python train.py --n_layer=16 --d_model=96 --n_head=3 --n_kv_head=3 --head_dim=32 --d_mlp=192 --vocab_size=7133 --activation="tanh_gelu" --norm="layernorm" --norm_place="pre" --norm_eps=1e-05 --positions="rope" --rope_base=10000.0 --rope_fraction=0.5 --qk_norm=false --attn_scale=0.177 --bias="none" --tie_embeddings=false --parallel_block=true --init="normal" --init_std_qkv=0.0498 --init_std_o=0.00881 --init_std_up=0.0498 --init_std_down=0.00623 --optimizer="adam_atan2" --lr=0.00191 --lr_mult_o=1.12 --beta1=0.9 --beta2=0.95 --lr_head=0.00603 --grad_clip=2.0 --warmup_steps=228 --schedule="wsd" --decay_fraction=0.414 --decay_shape="exp" --final_lr_fraction=0.0 --batch_tokens=[8192, 16384] --seq_len=256 --doc_mask=true --train_tokens=130600000 --steps=11288 --dataset="wikipedia_en"
Each number is 128 + 32 x the weight over the matrix's rms, rounded and kept within 0 to 255. Layers, rows and columns count from 0. Numbers have three digits each.

# layer 9 attention output (transposed), 96x96, rms 0.111, rows 53-63, columns 0-95
162106123137165144146088087134103174185077173078126120128128122134149147139128116146131059111160101114127134128105151113115112085153148144125102186129077128178141120169164142117131097155160084145098099161105128124106137183132150058063119172142131123088108107102143107132175171115154169105
157150174097133127101135156150119111132109146116139079120077110114097127105163128143158150121066140150158161141152079142152142144133103133151096103153174159089086109111181116123122131121094186114109133119116073116160147126106123119143095154123141099144133144150101101097079116139181148097
086142106100149081108092149145122144064120145143100156086110113160068157111147180193120128110132157144148154188167193043073203120111129105131116156151073170165140101180114173102162051136191109157093076115142120057229123137166119165116150124139139121110083119095167118133122188107153089064
153122122143177134128156116127133073148125131081146131117185125133181125132138091126090147099000111167075165139104113163116115109132092135119032136129103071108164159165125157134112131114126108160114141143132110170098110126152123118093131148178175169105161090140109135132135144165216084141
129085115160093148191114067117149130149107178104069076153129074150144144207083096096141122126132078103119128108092187134154177147170137164135126135098153108152096139098106129159148190127106154140177144221151139177072149084105160110132137061052092098136169115121134179138137108133050146100
152178095120217160158164143126152173173132202104128102190108161064142122120202123117163047086103082133060158073075087102118115154119127120178082154134095106130132130152182160135144123190131158149088114188097084083105159169090109093086093121179161057128140114136085045100118108106218135109
140144160144120218158172082143116130108100148123110084136066193121094129131138093166187155116153153177143137099110122102196149171072119144193086167124131206152101080106185131131058173070090115119103117092144074150105176097098166112112101134081155023122123130186060101146121114044229133113
148129100112155081098150157177101135131165153147152122120090109100114124103169156122116185129000161126134105098137173079107153186085171097179163119127162164061185116114090164091095134135130121129172068092192102122203117123139068189074118101178121117101149125149127112117123110140241048117
091138151161149219146145147172075129148125102144118103128146147133151128151143157168075062126046077057128121078078118162110141142183132090079115103161125119022177118140141157121124090169095181145135135098171123130065073147168096094182131135147158115141173140076136150139115196149103113159
148121131170108145132062182159102149174102152146120130142076098000157129164117100078060130113121088101072085061108146123093132152110143065150164114127174175079147140104121169119149143200151149115187143153184113129137099154130107138116152063120128130184112122103127135166129164222128154132
130092125154113085143145132147149085123095119141154151114106104084151140156083107105162182154173179162102135098154157118124138128075129118191143111106160140166136117091100131129109167107123068127154076131150087145133109053134143151130116117069116176123101130173153146125155105149174116114
# layer 9 attention value, 96x96, rms 0.104, rows 54-63, columns 0-95
170109103107145165131131109116139130100118150144136135116119157099161108180091116160106093171148127177129140110137107142165109166158142117134171101127086088113157143123154138104136154144107109153130120119118159132091133149119088075084109098108138110140099146152126131163134114180127103142
111106154076159086104147117080119174215139114112158119139168208141114125101147108113090090159119130123148133078192067128229122198084148165117090115106181110152120105095138045113120114145145123207098106118095140133086153181110088127092126123152147187166153155129113127140138101061101099200
076103147112072095114113107145133161118166161107087117109076083123086086144084175095144111140140202106136091162112185123066159141133114144120116168134152104148170150123112112110146112098085149073149217115129080145104114135132163181162090129130072105168095161139113133156109134116132147137
176196134123165195166122162119119087153179125134114127142123076114132136116105118119101162067129112056151120138095142154164157037155112052144145061165102207117164123109084156134067107111117149096115104116163129069166084033113191105141144095129168118161153092107164109156094130120127138143
156135148108059112095006158110108139101115146149049149126105116108112159163094117123102092116141125142166042173127065179161125157162138124107132126074137108115187189131127109107135191172104130160144161127158076156056163180121176113153173113123126168123089191141191093162067180160113070205
188086110159138194126117143058107137126129163113080126153163113070077092228103097158094099092130097179153138120132125156117070135129089143177148100117091102118183214158170192091166122196129123108082146111168156088063164172161099124124156088122151185082087080101170150188084139156102102213
128114118086131125138176199111140212096093126136102184106095162112134136119138104116099075109136177160140175133144127151176130173089123164173067092102114091116117162184128104137075077153101125072138139121089125130046202173157143085148070116123131160112060098145138141120095109089131151196
130086154133113085094096166114101115115112171128089142121041120163160111177129139062110190105136117104122135148128111141154130112168189143147134149126185143111099176084137144105141166072107110092162104176177189123183074137106098134137144147107051149115132145169109129059130100168111087072
155189094102102110152133164133130178100137137165178158184114080128108172112137122108148130098141114142125167162134140152124090191121181158157094092130105147118148119176102091152055165116130109097140094125126067143173146091076196087191161161113119102104120105187152086105038096104127111095
142145110131127172155182134121137137146136132132148097159135144114098126091155127173132151093126143154095156154097163095090149119088099093149101114165072168143137147175124151133102089127117126116140154091098078096142183115118123100153114156137161104099142107119114130175096102035163169113
# layer 9 attention query, 96x96, rms 0.128, rows 64-87, columns 0-95
174117159102124130124069121129108127128143150126105143110151133139125170097157112105135184096132093115154184137165101155167131164130113117106117102149110093149136096138139120112167110160084138153131140077151109125093133161095124149131171083147157126127160063102106095132153145066085163086
135147101181163110136071164086107130168095157146137185081072143120135143132123119099178120122134144091148127145145140103102133136115107100153147159108116159126135110130142142121102162176106165116093128124172061166168097143050104135106133184117129070150120094136102130084133121129189129110
160146136117129141144094047100113100104120150088196073148145092132109129116131160085089202074132133188069178112110158188118126135085125148128118123169127096155169063140163108117133144094148144066162170115111140184120094117101185140104180114125138128188175095078076076161123147130112160069
140147108153148136163074140097108112090122142147148139090151184112142117099132069143148101122140118096156125143159097127133154154101146115177158177149135118164113118148153106103148083151104150156089164087127153130141108128090107128110160174122149086136121111115102128082142160073134154114
148081087117151154120117226142122125114144144146109176127155147144064102100107118146145122142094134090154175133155120132122153152132121125171140176087143127144120159174109104119128089120143176112091074065178157063142114108131146164164108131188120082164115133115175148109108131041058124088
072128136096132124047145199127173189123131130176115153132091107151102130158094088146093113149101177122144077111130149112165178149171131087131159128175151129075094184114098159170157086102121129185109102150122142161086093202147120142129100137142091111165124135194122150134112130125083125110
143102074036113146137153200197142207132098158188106188139131173121083120170082081163090160117088183133092121104162140097102152203140193046181159182116101152118164185174051121122104052146112152135121116085123177150150076145142149148159099203166086083141075151182162118103077129053074129083
072132196117157108122151121156117174130158089139088116154134147168168091142171120127041157096149133108163107139134096114189110100173156149097122067126125109050145124098143141096156139115157061137144177228120146150108115157179080126111131176057122163152184135152081111149131163170142135179
111125123165149103130136067089102098108157076086145112097138119114172140105161147115151116101233110113113076149085117141086106047077100115116148109130143105181118086079180140133189245081133146134127113150065082115182183113109107103080161154050195157050148088108064102137165170136174119193
174147068112092130106138168120177121106104189135150209117072122087130130137032104153216104171093121140106134091093170113056163172136106142198159157110116157182117160169111116161066121118083227146096088025107120085119120130082195116146128058208129069090073102100197147103153072100097088103
158190138050099154119110118188154117102101181079156082127150096096066121123150193098133140129137134134186155107174129191129128164158153133148118105165147091084125117155152123164148093120124114080149170113171061151046110122149142127128103151088216140143162131094149180140081130112106162090
169157140050078102097183131145174135103151152081161128111124124089085098098111196164169130139180156115111094092154169159114165148133154088127124124149138046147075137159159151171131171085134144137125106079106126152130190105163132095137143105074106111091105120081122141148118092113169108147
163182094161059125145104150121154150103143096129146089119122067132109133104095147116097141161137129149094121095103179131137121127114102056146165178149148184140057131148089173146136102139162087162129072138131195104152109104146136178152121135111094082110154124144155137155137142113135118120
112165063175128131142101154070108111132153186157092078097125123152208134163121142119084127116116127153104095081077087098186126128128141143123149164162106173136125142110112062125069122128168146096108183145093098180178116115056127106104106197135131187129158118192100130071095126171122115158
159197150131102132169116104123170095127098173158161122162087121107142134137080122096099091114145106092111131135136154110140151137115135097156140090110124175125117136184136138187083115174175130120140166076130125122053167130141119103128140142111146102078127139101166111144078127162151101121
095106108136128184115113103120137103128086121114137090145126085065084156131114190121082143092142113176073127107177169142107097146100150106171127157183142125160106145168054150169108131130136134145081046108103159150124104138082137170139095115139146130157119105170104175147095124111162154117
101086138137152150141094149167100141152109143165126097115152149114173101156159148122072135091090136126169154177094073136154102158170181126133158139154157128022169178123123100073143094127113106109133159205147068179098087116113129135103086173127177144192135148225123142144095160119096157134
134095163083152104126103120163134196183138139090184159165103153167116103100098060195115118125175105171104075137112127089095186125118104088146085079137113164164131126109081126118155213095089176136138151072131177087150255118144056123118121120096075131090116106114122094184128096174110074138
133112143170238121144179165118158123194113109149126138155131163194200172134130129173137072092106124088163129156134146126125164085134050174104110126117089112102129152065123121061129125152150106190132083196081095109093086143132121095173128133141127136125089159117067096088134155126145114153
156129191137133182090130104087095131149137141112131119167089149164134118122121082161178172149121103172122111158135128150110112102130163112091117120099101161128121177128135175058129101177111115152143137157063173098022148149133117057124133138142069164115097079092137111154167119136142072110
048156156118109120093163119129147101149142133198130047160128069203139096136131140085126101102110106190108164158109110050178109126102169120170169165104123146151080159115097147151132094070147125126026171153134124154122114116110129158121119157138101133103090138185114130195061117224126140165
157178107156077073110132128138160138150050146115156132125104194129114118085110224135098078118136176102144097101127135183143165131138097120113111160129082095102108102128192104109140146176198102072210153124131095119155126113210143093155124158102148111111147184081135130143124101109146098113
139095126168128114125147179128108149117163130101109126089149121152177145136164182159112131168086169111149160103110114110177129141173153144083175157168134100041082161149148140114140114124140058145109105242134090148170108116104115113133118138122117164170155150183110173078129136119125100136
113120177153185096119108167160129184148138111149107158137151142202152108134155154123144123159088121082147128143139129090166151093170146148125161113110149129040103175108135138079153118115143073159111158254113117120105091095120116117138125143105130142146098132145113107151127148125082112133
# layer 9 attention key, 96x96, rms 0.129, rows 64-86, columns 0-95
182124123087119097128115095065096122116140181091138160097068130103099119109132089103164179134130127141144147121138128156072151194104086099158141165135120088151143158145157095099114166127119161074149164112177072108110151056107109114158093175136072122180087160111095146137096120129135123105
168139187139122113093128110123125170132125080112116103110149109098086203095143115126109170156133118151122063129145109142132093081155124155123183083081107106124173167124123144147134131099112132079135190083108137120110202166153108074119102124117150138163130140130151140163158151138150132137
143175137109152144130111132117087141164106097080151097044089127132095158140183033105115191210154090111180098136164114136104083170150114157136173119116088107157149191171139088111086097116115163113190115055142052142109159144104072114198122127104103111147116150111166160177103138162172183065
108133147101121140105112159141113075179162116108180101122143124143085148106119090147134164108145094142101155147133128141099110125154128122124130104109130130168124149106125121113165121053143172134169099085132152130144162198125117134141119078110156147037154086058166114170136155121108118086
108118134175132080140089120141141142133125113155126172139164112103163131124086154171151056077103157150114074132103116117122131106080115140130124130173146124144146088091124172061080163135098058119088212211093152135144111085133158137086109195196112114156130119255109065131119083148109108142
139111083158123155132147108142123135112161148127092115106145121071157104144096109138170078108117140199109084152130119122122112106059108132127118137131121125200158103114097143119103157193066148084069159111159108119159104104171161098104125180180077146086118154145120064112156092150071102126
108147109150133118104136126134150106149149141109137146127146098103158124106041123192154115100078088163102108143122146111145115089102125120136126133163147122166132099089120151117131118107137119099117151142077131166103110146145176115092117190197125111151133139167113097150125107149089119172
154116174092093152147140087142093155107144114138077102166122119113099095123218132062095098176164156115223201150110123195149118146222150122121137099133053165048061131182141118188162094198164127132142073130198068054140161134123105108181168055039180170156123119066163186108140183096186156095
123107128117089099157158174111160155110096180170127155148100150112142132152141105093140121143168173152124154103060141136100171117116117133170142136120092100118130121158109124124112132142127181145133080096192137067125129085112116140121144098088118138072112116116153161120137084086133121098
088135093164131091134108153131174090181107141121159158109133107149190129102000152233144144093003078132050094122125147062137140129069140100161134133163176133166157131086095152110096128095127120115118160140071170209117099157132175161093083200255114075154139140186139087156106044182044105182
196180109100118127127104119098110132141178131217099091142141152122143137073121120145128068156169095144126113161114144152111111133157088094088131111086052151123212103101148122105180125198146120112139155068195098042160192084183128044153152102080102122136101185166114109129171117170156100089
092095136122096135162172110112187124110137149201064150144117124109138105141103114118114130141135123159117110111097155152109115111154118118190115068140071127115130130109115123090153112153143165145136079063169158073167151104156126089183109108120118137108168159162174105145127117143135117083
109115100093129165124141132120148190125106147183161134186143117150131157174114144097127152120181146105119104113151117087115141096125108129173149145133167114142074150092102170117137112132149120124089094116106076136117145146116137116152147146115076136046130130109070088200125147112159099135
090163093164083111090098127108126091132107117141188113131098092184182150118163092100143175045114077108194171117157120135127101160134129109154124150118204134135129116089155142098125098115124078133158159174084144189144071165098158115092139139136198124131175112146113132119160119125107136167
107148126123066135143127150094117092156111110158163137126191105176199124088067110090130175176160096098154091165140098135130115112123118161139127122137113123141140116115124145160182128121154123075118102089092112154118160220108160087116117155103149120128109142104130104170130127149150146137
148128069106126099119119167135112115152092140127208166138115115085146127153098118153135132080156115132083159139141142092135148145127172126138169100183137126133134206155120120117140123121146143116113116126092111139086117125116134127108122088114119151000102120184067113165168152156133114145
159151134148103124098143097148110137107154110148118102172155118101171156100155154141166109081133108136126162183134087124146093142117080132068112127074134153104148111163143154149084142180089091123105182152151097087125122098174158117098127100122114151129094120101109148039209117157126118134
133123160132055108174053124104171142082139140103043164147138090100110102148083162091054158189105112144126104113201143175167112127106135171192133141137128049146166168124120135076125170065151153161129092102118112131121083150122197117143124104134090151140126144157244131145102162089118186117
145097172144136118155142150160150189116118055105094115094146158161126152162134121100102147088114183075134112110139089105103200147136110168082094130191089120107146109149156090129111084131110109107139162162101197139134099152124100193124084052169124115081136116113161190141136122135109130171
141083128124171156142084074102143145143098122061122171110139174156092124115094206128126157116087151122156084120166091152088135144125128192148112120102165107151129163145149073153164132129091143151157173077067133124122159072179151100161097134139079117142109137086208166162138099139143116157
050151105215113132106140121115145063180096097182159124190150060166201110158164115058097147134110116139132108099171128068179153140130134137148151144127201115127121225108135188170107153118126113177127116127074087154133095068082080187128094115108111158115108145118100125115154087186114161105
125132166088108116123118091146138130100111112202059085123158164171169134108128122119084133126168154090117111168111099117090115067144101088123096152109086130143151069133167092122182094142111135085125099093131174136126166212161162117163158157120132123171195137157123096180130111080145079089
121095138146174163113169097124134171118145088158079133152082104138125148163212143132144112057131140118153154114143150136128091134153089079135089100096119168118102087145153120144122089190075086116093138142166104111206110087163156126146116094160116131088153120111120123087138122120123077133